From a checkpoint of a small transformer trained on Wikipedia.
Size: 15 layers, 8 heads of 64 (4 for keys and values), vocabulary 13508.
Each number is 500 + 40 x the weight over its row's rms, rounded and kept within 0 to 999. Layers, rows and columns count from 0. Numbers have three digits each. The size before them is the row's rms in percent of the matrix's.

# layer 11 MLP down (transposed), 1536x256, rms 0.128, rows 483-508, columns 128-255
101:527467415498519407508475472433490476498491536466548515458484522461568516523467489477489561583510520536485474467477542459494454541492483474534499521510553493596505536476543536621543534495461518557459504510524437516558501484529531516544544487493456484468539528554489519455427546534547578525452507500490515528431463523487605477471500504486477479466481482505445506520478437557469528391461
098:535458462516500467429535472486468500494536492419536476489557506450491491449540497476456468487449454493388531479503538497550503474448495476516435442564507498534509499532468423579478465468547415510566455464459467457388524474530490503543435533496493499534554475524527492575555524495465538530454468557536500557499498522457517579496516530527494518477481509533495424531547472563546583507463
098:467448558496490470500489529559550498501507454487408483457545563482477518489473487502468511431533513492514479450459455488467530504495496484409497477519427467491460469442462520496559469508531454507529523547468501519492561498533485493460496514410478487489475447472489523507539462513594563525434480466518568438518549572474481489524498466488525541499548505530538510514428571499575522547490
096:521522484484499558431439514497449481524524468489489522526465449530502565477467536393501501434502522567532481527478504568537483453565501471577441509469544624491479484512522525555431493538554514533588495553547539515493542481470510561437478445537507551556487524558498489549485532452479530539486512498510479452434376465417519456494521469500490508475458488559479491503571470490478484466521
085:499583501478434493486502480465493496518511610478531512589596479601473494485513497503460533495601547486511485452508518442500487513458492502544499502494494525537466494504549481495510502590488492490548513456478506466494515550569610485396496632499526453512463502522453550510486516546427464450466538430502521495527507415462470505435505514419548573487453480491446396536524485478497476520474
098:470548589499535534438454568476572552505567481497541506565568538466460544546487562489555435440503541513535496515512489464538589504591483506534446574593421530477506483520503493494450484546453521525482514520470536523424517502524540518491388457513485541433573514537561503474509493509544565466514563559550473609450505512448470435516559523512500533465472576457547486517509526557518539467486
094:506506505508494496471440486492527560465511543467450496471557515562515444464474578428407485441560560492467543510522524539554482532467395545494463504446552475421446549433481496475501528451522496436547525522522518525502479500473455528548494547488502495503488513571492531461506509544514480484462471519472462494516460407526559457521488540494517467576502507501453443538509434547454495497412
107:522476574503490579496473513492525507486484476536497491462468484563510506497435468544519486508472455495538498517487447512436503461510522550557543503583466523364470544498510560527474502527517558491496574465466526550494444439517582523492487492538574410511497407507507553503496483509502504558525519447504497500534552571462422470513557504484455467567517527527541435517507470520490521508496
099:465512508444463515492498513516514489516562462482454502512551527511556575540479547425535588474582501447553538526426481533562513446462540481439468525476495555508562500490563463467494471481561560479539568520444533533539578474432437463430429598487483548544514522500479535540435528517479411507502491484487491516468523525481549568551489503463470566476497547561460450503487491450509474455541
113:559522486566510464525470515529571489523514509482511491465570528533510524476410496501398494488514573438577509447465538415499538518497495422485477509512445492543495521473502574465532466536459546421509494472489488445454535529516537494512511455530523474471511578495504540472519471478510517539461463544536541516525406485508524493543488458544517577397467512450523489567513496499512490486551
094:523391573466530515539568522500489444469508498487491517423470465476499526476393497507453492567481539494471469466522497493517484432486458473512465478567389533576445411448545540483447499480526562451448507470528505521485489516495417509443434526528470497516524512445487392512501466507487513536474508519529511459488487499443563473532468443473585548445542562413515495498515536446495464475471
092:531503510539529538510557521504501487491525515485503533455475486461498547503440550455488452558507522467477465501459403497571474563483461425482494509505449492502514489460486435518446521548460493445524458551495517484442528460554504593446607544509505493540518516433519474490466548492563436481456539426492491453538394476503536513429554525487511507525471480526451478580489531492582486477517
122:552434517525410515553501577507514530456547523538518430443489486424552532441514490481456493557516499490477515504474498500494482468547488471487547499435478509519474558520456447465476470566506484515479512556492533548533464554460458502493498538499476544555474456514550456492503531478473501490486524444486396496523492527461496500479468487454543537519507431485525396526438568498522500495458
100:517511484483508464554463502480625483483485513535572521555472464606427542489509581421448541433382503500460521426464522504524469551526495458459547463454558542450452481516455441525487518522481482530510588474469461497419489497534484531476484522455473454524467429512523413495494452468518532510536468487490438405503488507521583485535483478507527465499547427618507505504480544509466535479492
108:503510562444536566438528526522415520525527573523506542527532443503424426499493529448531550509525450513489458481511510486473573494548524481485472478502520513492492484477507518489488495548516414514507468520474463437489587569465507492525523510461461546529477494461492508544464464532516495501494465491486440526495373473513560519506534494418572514499549435516492507511508474519520556508473
110:580497529484601566533466515520464552465556467554477512533575489506520490478537564555526441472498523508471591466579492476546470480464495509466544436549512521450498477525430485578422523429518512501538454443517485534584477480478492464517467523477463519486440458414561509490536524518547529460544560518527527540501564525499428487554523499503520479518475470546482537527534500565538522483453
103:495384502473483461576470551550511427436460458572432532514474406507532440415523534517454477483468580483495491468509530546472528511537523511520557484452511434578486515514466493521516463532613463513505542553490504539516453438522465540568458512416561499505421476402538531519517396471515461501492503499560549532512465565578451467547552520495505501554548469474511529518452453486483492568560
088:515500498509577490472534555504453407464507531506547454469487478453508429524507548555477476512480567518524564515529532547423654546508452457515469546488504572497523513463546427535521576436530461505593530550542468533481473513518558506487480500503505484464452499519460525502468474494486537462493430509518485540513531550552458552432458501498511559521438474474587544546495522505439547510536
098:525500482479564495458512477628543537593558523530507469519545489504521500501459489518522509510504544499456499430459553561574471483421502532514593517403452532437456542460526482495495518500484509551515494490415513518463517487529491501463517460606506520551529493539497531522526513450487535489549518511441531555537508518480473534524455562488459495539456533491549510464481543513458470477437
093:479586479520487507542458476442519521496477481550453500474455517518558505480473601443465447507497503457531452475450490515543508503534465540427517558514450511486507541478480464540495513497602532479503526467518433429522548474377411509501489463550585513492540504553498535537573589474442416477512546488510511482483454556490450419445507484483446487520528498494518584499457550493481541465477
104:545519450500515558458571614468471531456483481480488497491496487520557469512518496403505532586475551470555499444487468501540515513397453530491480454517502510489483542483513529516533487470515407507610508504471480500541547492520472581544519469461490474437494502525523437546465525511507466523519538569495500431489464542460565490533456440506496465493492558460505444518517437512466508478510
099:470472527536522570491499443486492541539516504510506484485427477548529518550482505466531521471502487476475513503520551502516472582423510554496515474473498446526467423514518459423472504566545546514463535466507500487566487502443487506487445466487484488507447528564482496536531526452568548519500551451545487481514553567556560505473523595417549534525529499456432486543477490530493404498459
088:524514475485532487525528469506552502475490465478463565447497542488560477536602438561558398431508491505485551491536515478478466542481484455544504511446512450461522528566514471548454476525484497433509537492445519453454474511559503521536477496450436494545506488504481481499474436500556481544539521480444542486527540461526509500465469519488513513428473468456476466485477444432451538487545
098:555506517470463566482582464495572456491437438474550453523490433554522604500483493508460446531540583465482498483515518493481501535490431535527497446497449505428549539460480531455588513537548530471497548516505466471595436502456453505487438495451524513513512493444452523498502510466513562559526460492537399478503502533524560569457540478491526520527524456435455492480545499511474522529463
100:486512518490527546590437596462516535480543439428518504438523536484430468438509516554529564543482547519503465481479495473483478533506521470516544532521499493523539487571490438436483510497556443436511536525497535432515452567486389458510495487485470544533497553473474503484416539457515480488626479526430488528534543514522529509474472499520503431481461538440454483448504512507464518445495
103:512524452478496613569474492566554552498529456473432463514525459509515443472532548538493465437497386449456466498517485527528465442540563453479540542392509446518424519460525523479484570505477491528487496523469483471471589481444450539424473525505476558526506492473488508435540495562527452481541528442492460515479453532450560544531433516542485511524476437533461549422510460498539540518447
# layer 11 MLP up, 1536x256, rms 0.166, rows 484-508, columns 128-255
105:537461505561499431497489515455503446557499570510482549526500499503498487477473467526547526501448484549485568550442575537499490531509507464526512510491540449534505564475464469505443484552464468508524565496474531505490493517487492552544465514468495487447480426461533468494571479467560539512481467606419399448534489508487504517524493536452417481451532562463590470539492482427436492565469
097:523553494465517549586483523479553493485496489476598490478530454498445491489456626442493395439414475492507566564473530603545525554561490548477558509474541522496511534534446525469477546546500537481510511524446500468520518472454443511507530531458475601542504508543478550538502494543436491531483437480428457498471475438512433524482450478475518545544497466517446510513456496492517443476476
099:452534513494501447592554517468524458474517487514443548483469540510469566561486489505457475558518472496537471517476490521491537455397476423498525479460437413461436524474499458417464463505483442466607538462467502467468439561526527405538523582468519526499526526538453559488403426510408520405527483431466522507533570492526464511472492518493504525501492458613467552476528484498528433494472
081:506553453511526500475421535519525516538551550561515513486443417519510530534529527521482492550508491512499516452502503541544438487527494471541473532472547499503477485563487436438579532534486493537500523423492548487554534574484556535458437517480473544458554448471474492528470467458553503562507488448446504524529523568538483490529472449530533525481500520469476515490502472539453494560458
097:515457529535565486557494475491599477538497436533500488602522567522479494475503598438512454539528492495475492521478453457589546493517514482507510501438496505476448479511575505491502514516444582483554523451500534558516538512519495551546462549567492523491568529473514405486469462517490466463539514509513515434548436489529526549517479545518499564529494540532394472549540556486494523531514
090:431564528504460523494565541495381448481473505469530500504498507507509572511529490533504408482537491558515525514551461479409530495479540477498495488521451540539441492525496468481505482511531508495510541542520526439487514415493506526483522436454547498461500432541536512491494453508476434575513490501493438466481522447438443472392443507470549458501528479479493500573530462433463566481528
108:523505490563534553554507533528509485504441438463518539519499522473579482475465508475562516495485507443427484491428441498522486460495430515527600463427510480523514445494428494532515473469576461471433508491513488474494482508428529463463517445520483550497454502454473478545519558496533499468543492536568449462499598489508471485521467535580470445517452512484506480488473450509504540466533
099:520481536518515492538574559492530606479469487526461440488500509555484532568496507513470499455439415468516465444484506464478476570508486484504449535530525492414453590517529481475559549509520469541498507495519483405581494529509565472524493481471454466482442480573502541528501438505473486516494531463474416491513566547564506478480426493549440559424524530502525525526533568514528444447573
107:559503493491527529484512498472525576523501528452553550480513570522467432538519442502472436486418567474437558467532531501493435493535495508465492485519497442547556487449517518479557463518483529513495543565494472457500471440550486474480477463448431513504530525506446528479437519475536496500532490488621517522456531495457485456529491457542519479519491447482503561498505599540484523452532
094:502448526522530460467560483399523478490454575542520525502565479472477553482518464507556476502491533486472515420511486463556515518549580549535534536548536435507571519482469568478570486515542449483517533534513523456588493439524500467437500573523454504519462499517541568556504461448442495483454542512511458464438525474547530525455450484594500451516452501561494500556447535515485522557498
097:483523494529475462482566491503484532521587498454561483427476533493483448534588531388492431499568460523514572510467527572474498486519460510569465496482518504514427532488545500471539499462480510574492489515473583536480485505573550514560493496419484477568518466507535507627536463503487510500534543556563486484465548449499551435524474509498459560484452517525462471526508502471538526489558
101:594455462523517506507489576533530499462508568509477496506489543432495568445549492364473517499522483469483459477502503490503533604507491523465532425463476471520424581504511454442419513461512460500431540572449505551458495477538563500489485486471441459550436535529553443485511507405461495518488480517469493555494490515502461536490445486433565511501501508568498460511424523462528478530464
100:452566511451507523509501519545449482498537498476514443453488449528516510479554491527532440523566506481572492474496552511477478539495503556472511528580508487477525479471474525437550487562607527556568541497490530498502451535553567532494442497502476570453485493528519496600470491461540523504472486506431487515516534549535453504427502534471488550489382496477522543505491478516502465566511
106:427488490458522446543527462482506469501529539441498499486526456528527490490455541523503514429454468491489558508485489572462482461522530499556483442546440523484509532422482547417527484532495488515594416453444458480536540460449508537454486505457513480478492507454530482442497522481471446471561417578480488438454502515461485552488501533426500460505545527489512406504517579490493501509436
110:531465409479571447530508536487512491531503487411461467487537530559505483504488491517473428451497521478528526517508518556556469403512490519504552527481549514516472517494584494550503497423495503525475510517529557579461453566495469523585469467525556469521562567531540514456420443491501478461526500475484478494481512470544525563534491547479550454485532402366479554487512575468487540541490
105:544450548555560404546486515471531566523483465422550548521447432468427488475505531537524443507545486494506460489498463551462464504535522536493541466556514473526504477471495480560570501579482539449497461515451526497455492535459437467391441548467467449555496467458513528581522498547543514496534430448451559486525502477575452525486434487530509503510514557506428410508572497486527473525444
085:504541485435483459510498468405519500534499492500476468517474434452504565502460497581530520506502533508476460498430470496515490501557420513503551415516418443417451527421428477520509524520485534480540448411502525436525482457507516499464468525493525436485521570515530483480493493547550553532443600462570500529429483495500505513515538536531486484540545496508391511458565480537476484441430
101:449452523473501393528461515473509494413480529457526385487490440477455525541518528465559494532491452489527449547464489540467412444508503497529462564495534495472484553512461548561426458553558527488564554489483499573513525428425477543533491583525483497553485486497472502514447454512519511589516566527561499467503556422539476543552557459513523568422568549473433500449555557428540506493525
096:547484546522485525512490525535550418448474509454542532536520475479438426533502528491427549553548415475525496495514459466423537463477496478516493489476488559490466520530518444517411500490444507511449470492500522488473487502486665449504472565524564501477410456460517485483544505519501564450496462455518506544463511425539452514515516480510594583521428528522478488522520429570525547497496
101:525549532562503513476542494476519574502448468471443473516523481491468518542583479472496465517588533493477494467546496541505442546469504562513558399437489462490462496459473437448473490555576507430566547460477447517500531463542467500482485532528502483534499453565430472509451508455462476522480452524488476520524445493511478490512491477518537519476614453493481519531502565467575498492426
098:469554486431595513523415475568474464506556518491423476502576463509463492442511570468508521444484499535529502418534509611546576525475486499499482509442579531556439487515453444466499502546508472438558537550533511469508585441524553526472532498493496532431501524528483526448499485509441520559536490526474483497508499470499534471515447409537487489496546410505581441494521491531518524457455
106:511515446454485553514463560494578524605530481526626470524562483566445481549472496439521508515450495517455477518520526547571494552493528568527547527493526524604503470525516552548579489571480492467489519547517491552501519488463402446559524515492475495573521515551507552563435485440463499465438522507513488482420499506480458503474543539499496564441601516510553515481479523490513504496446
100:512473494463578422471461434493462471442515550471468525495550467409525511486524414529498519530562510539458460458513486478507512508437512508463522544523547479531520527485501495522543488517533483464533518498486584547401529583550522466457508466519589483563552474479497422633450511536477506535466510517495462568511424448453495508537497513538525492476493591466478488521453518550526543513515
101:534589467451482604476517537499555481511497521598455488510529471534504479458540534451430483461532490531496502496501460460511469499529455543461495516545512522478499453511581527532496579536550535420453522491508514526540481501409509500421462512422510487522535532499497489571481439461475479535567500516522505507393518457505461455523411421560526523497527450557529507542494532491500506487429
100:452615541484495474483516515548510503464469546536493493565571560462435498506510459432557572570530518525547464515485542482473487466469449486548543524479474564482478534527561523459482478496457489529448555586530488522509490485533549487507501463507606496503466454495430500523454551525432506550518582531472470462445616428472526400443535497518524485453588567512541400534528531507495558562535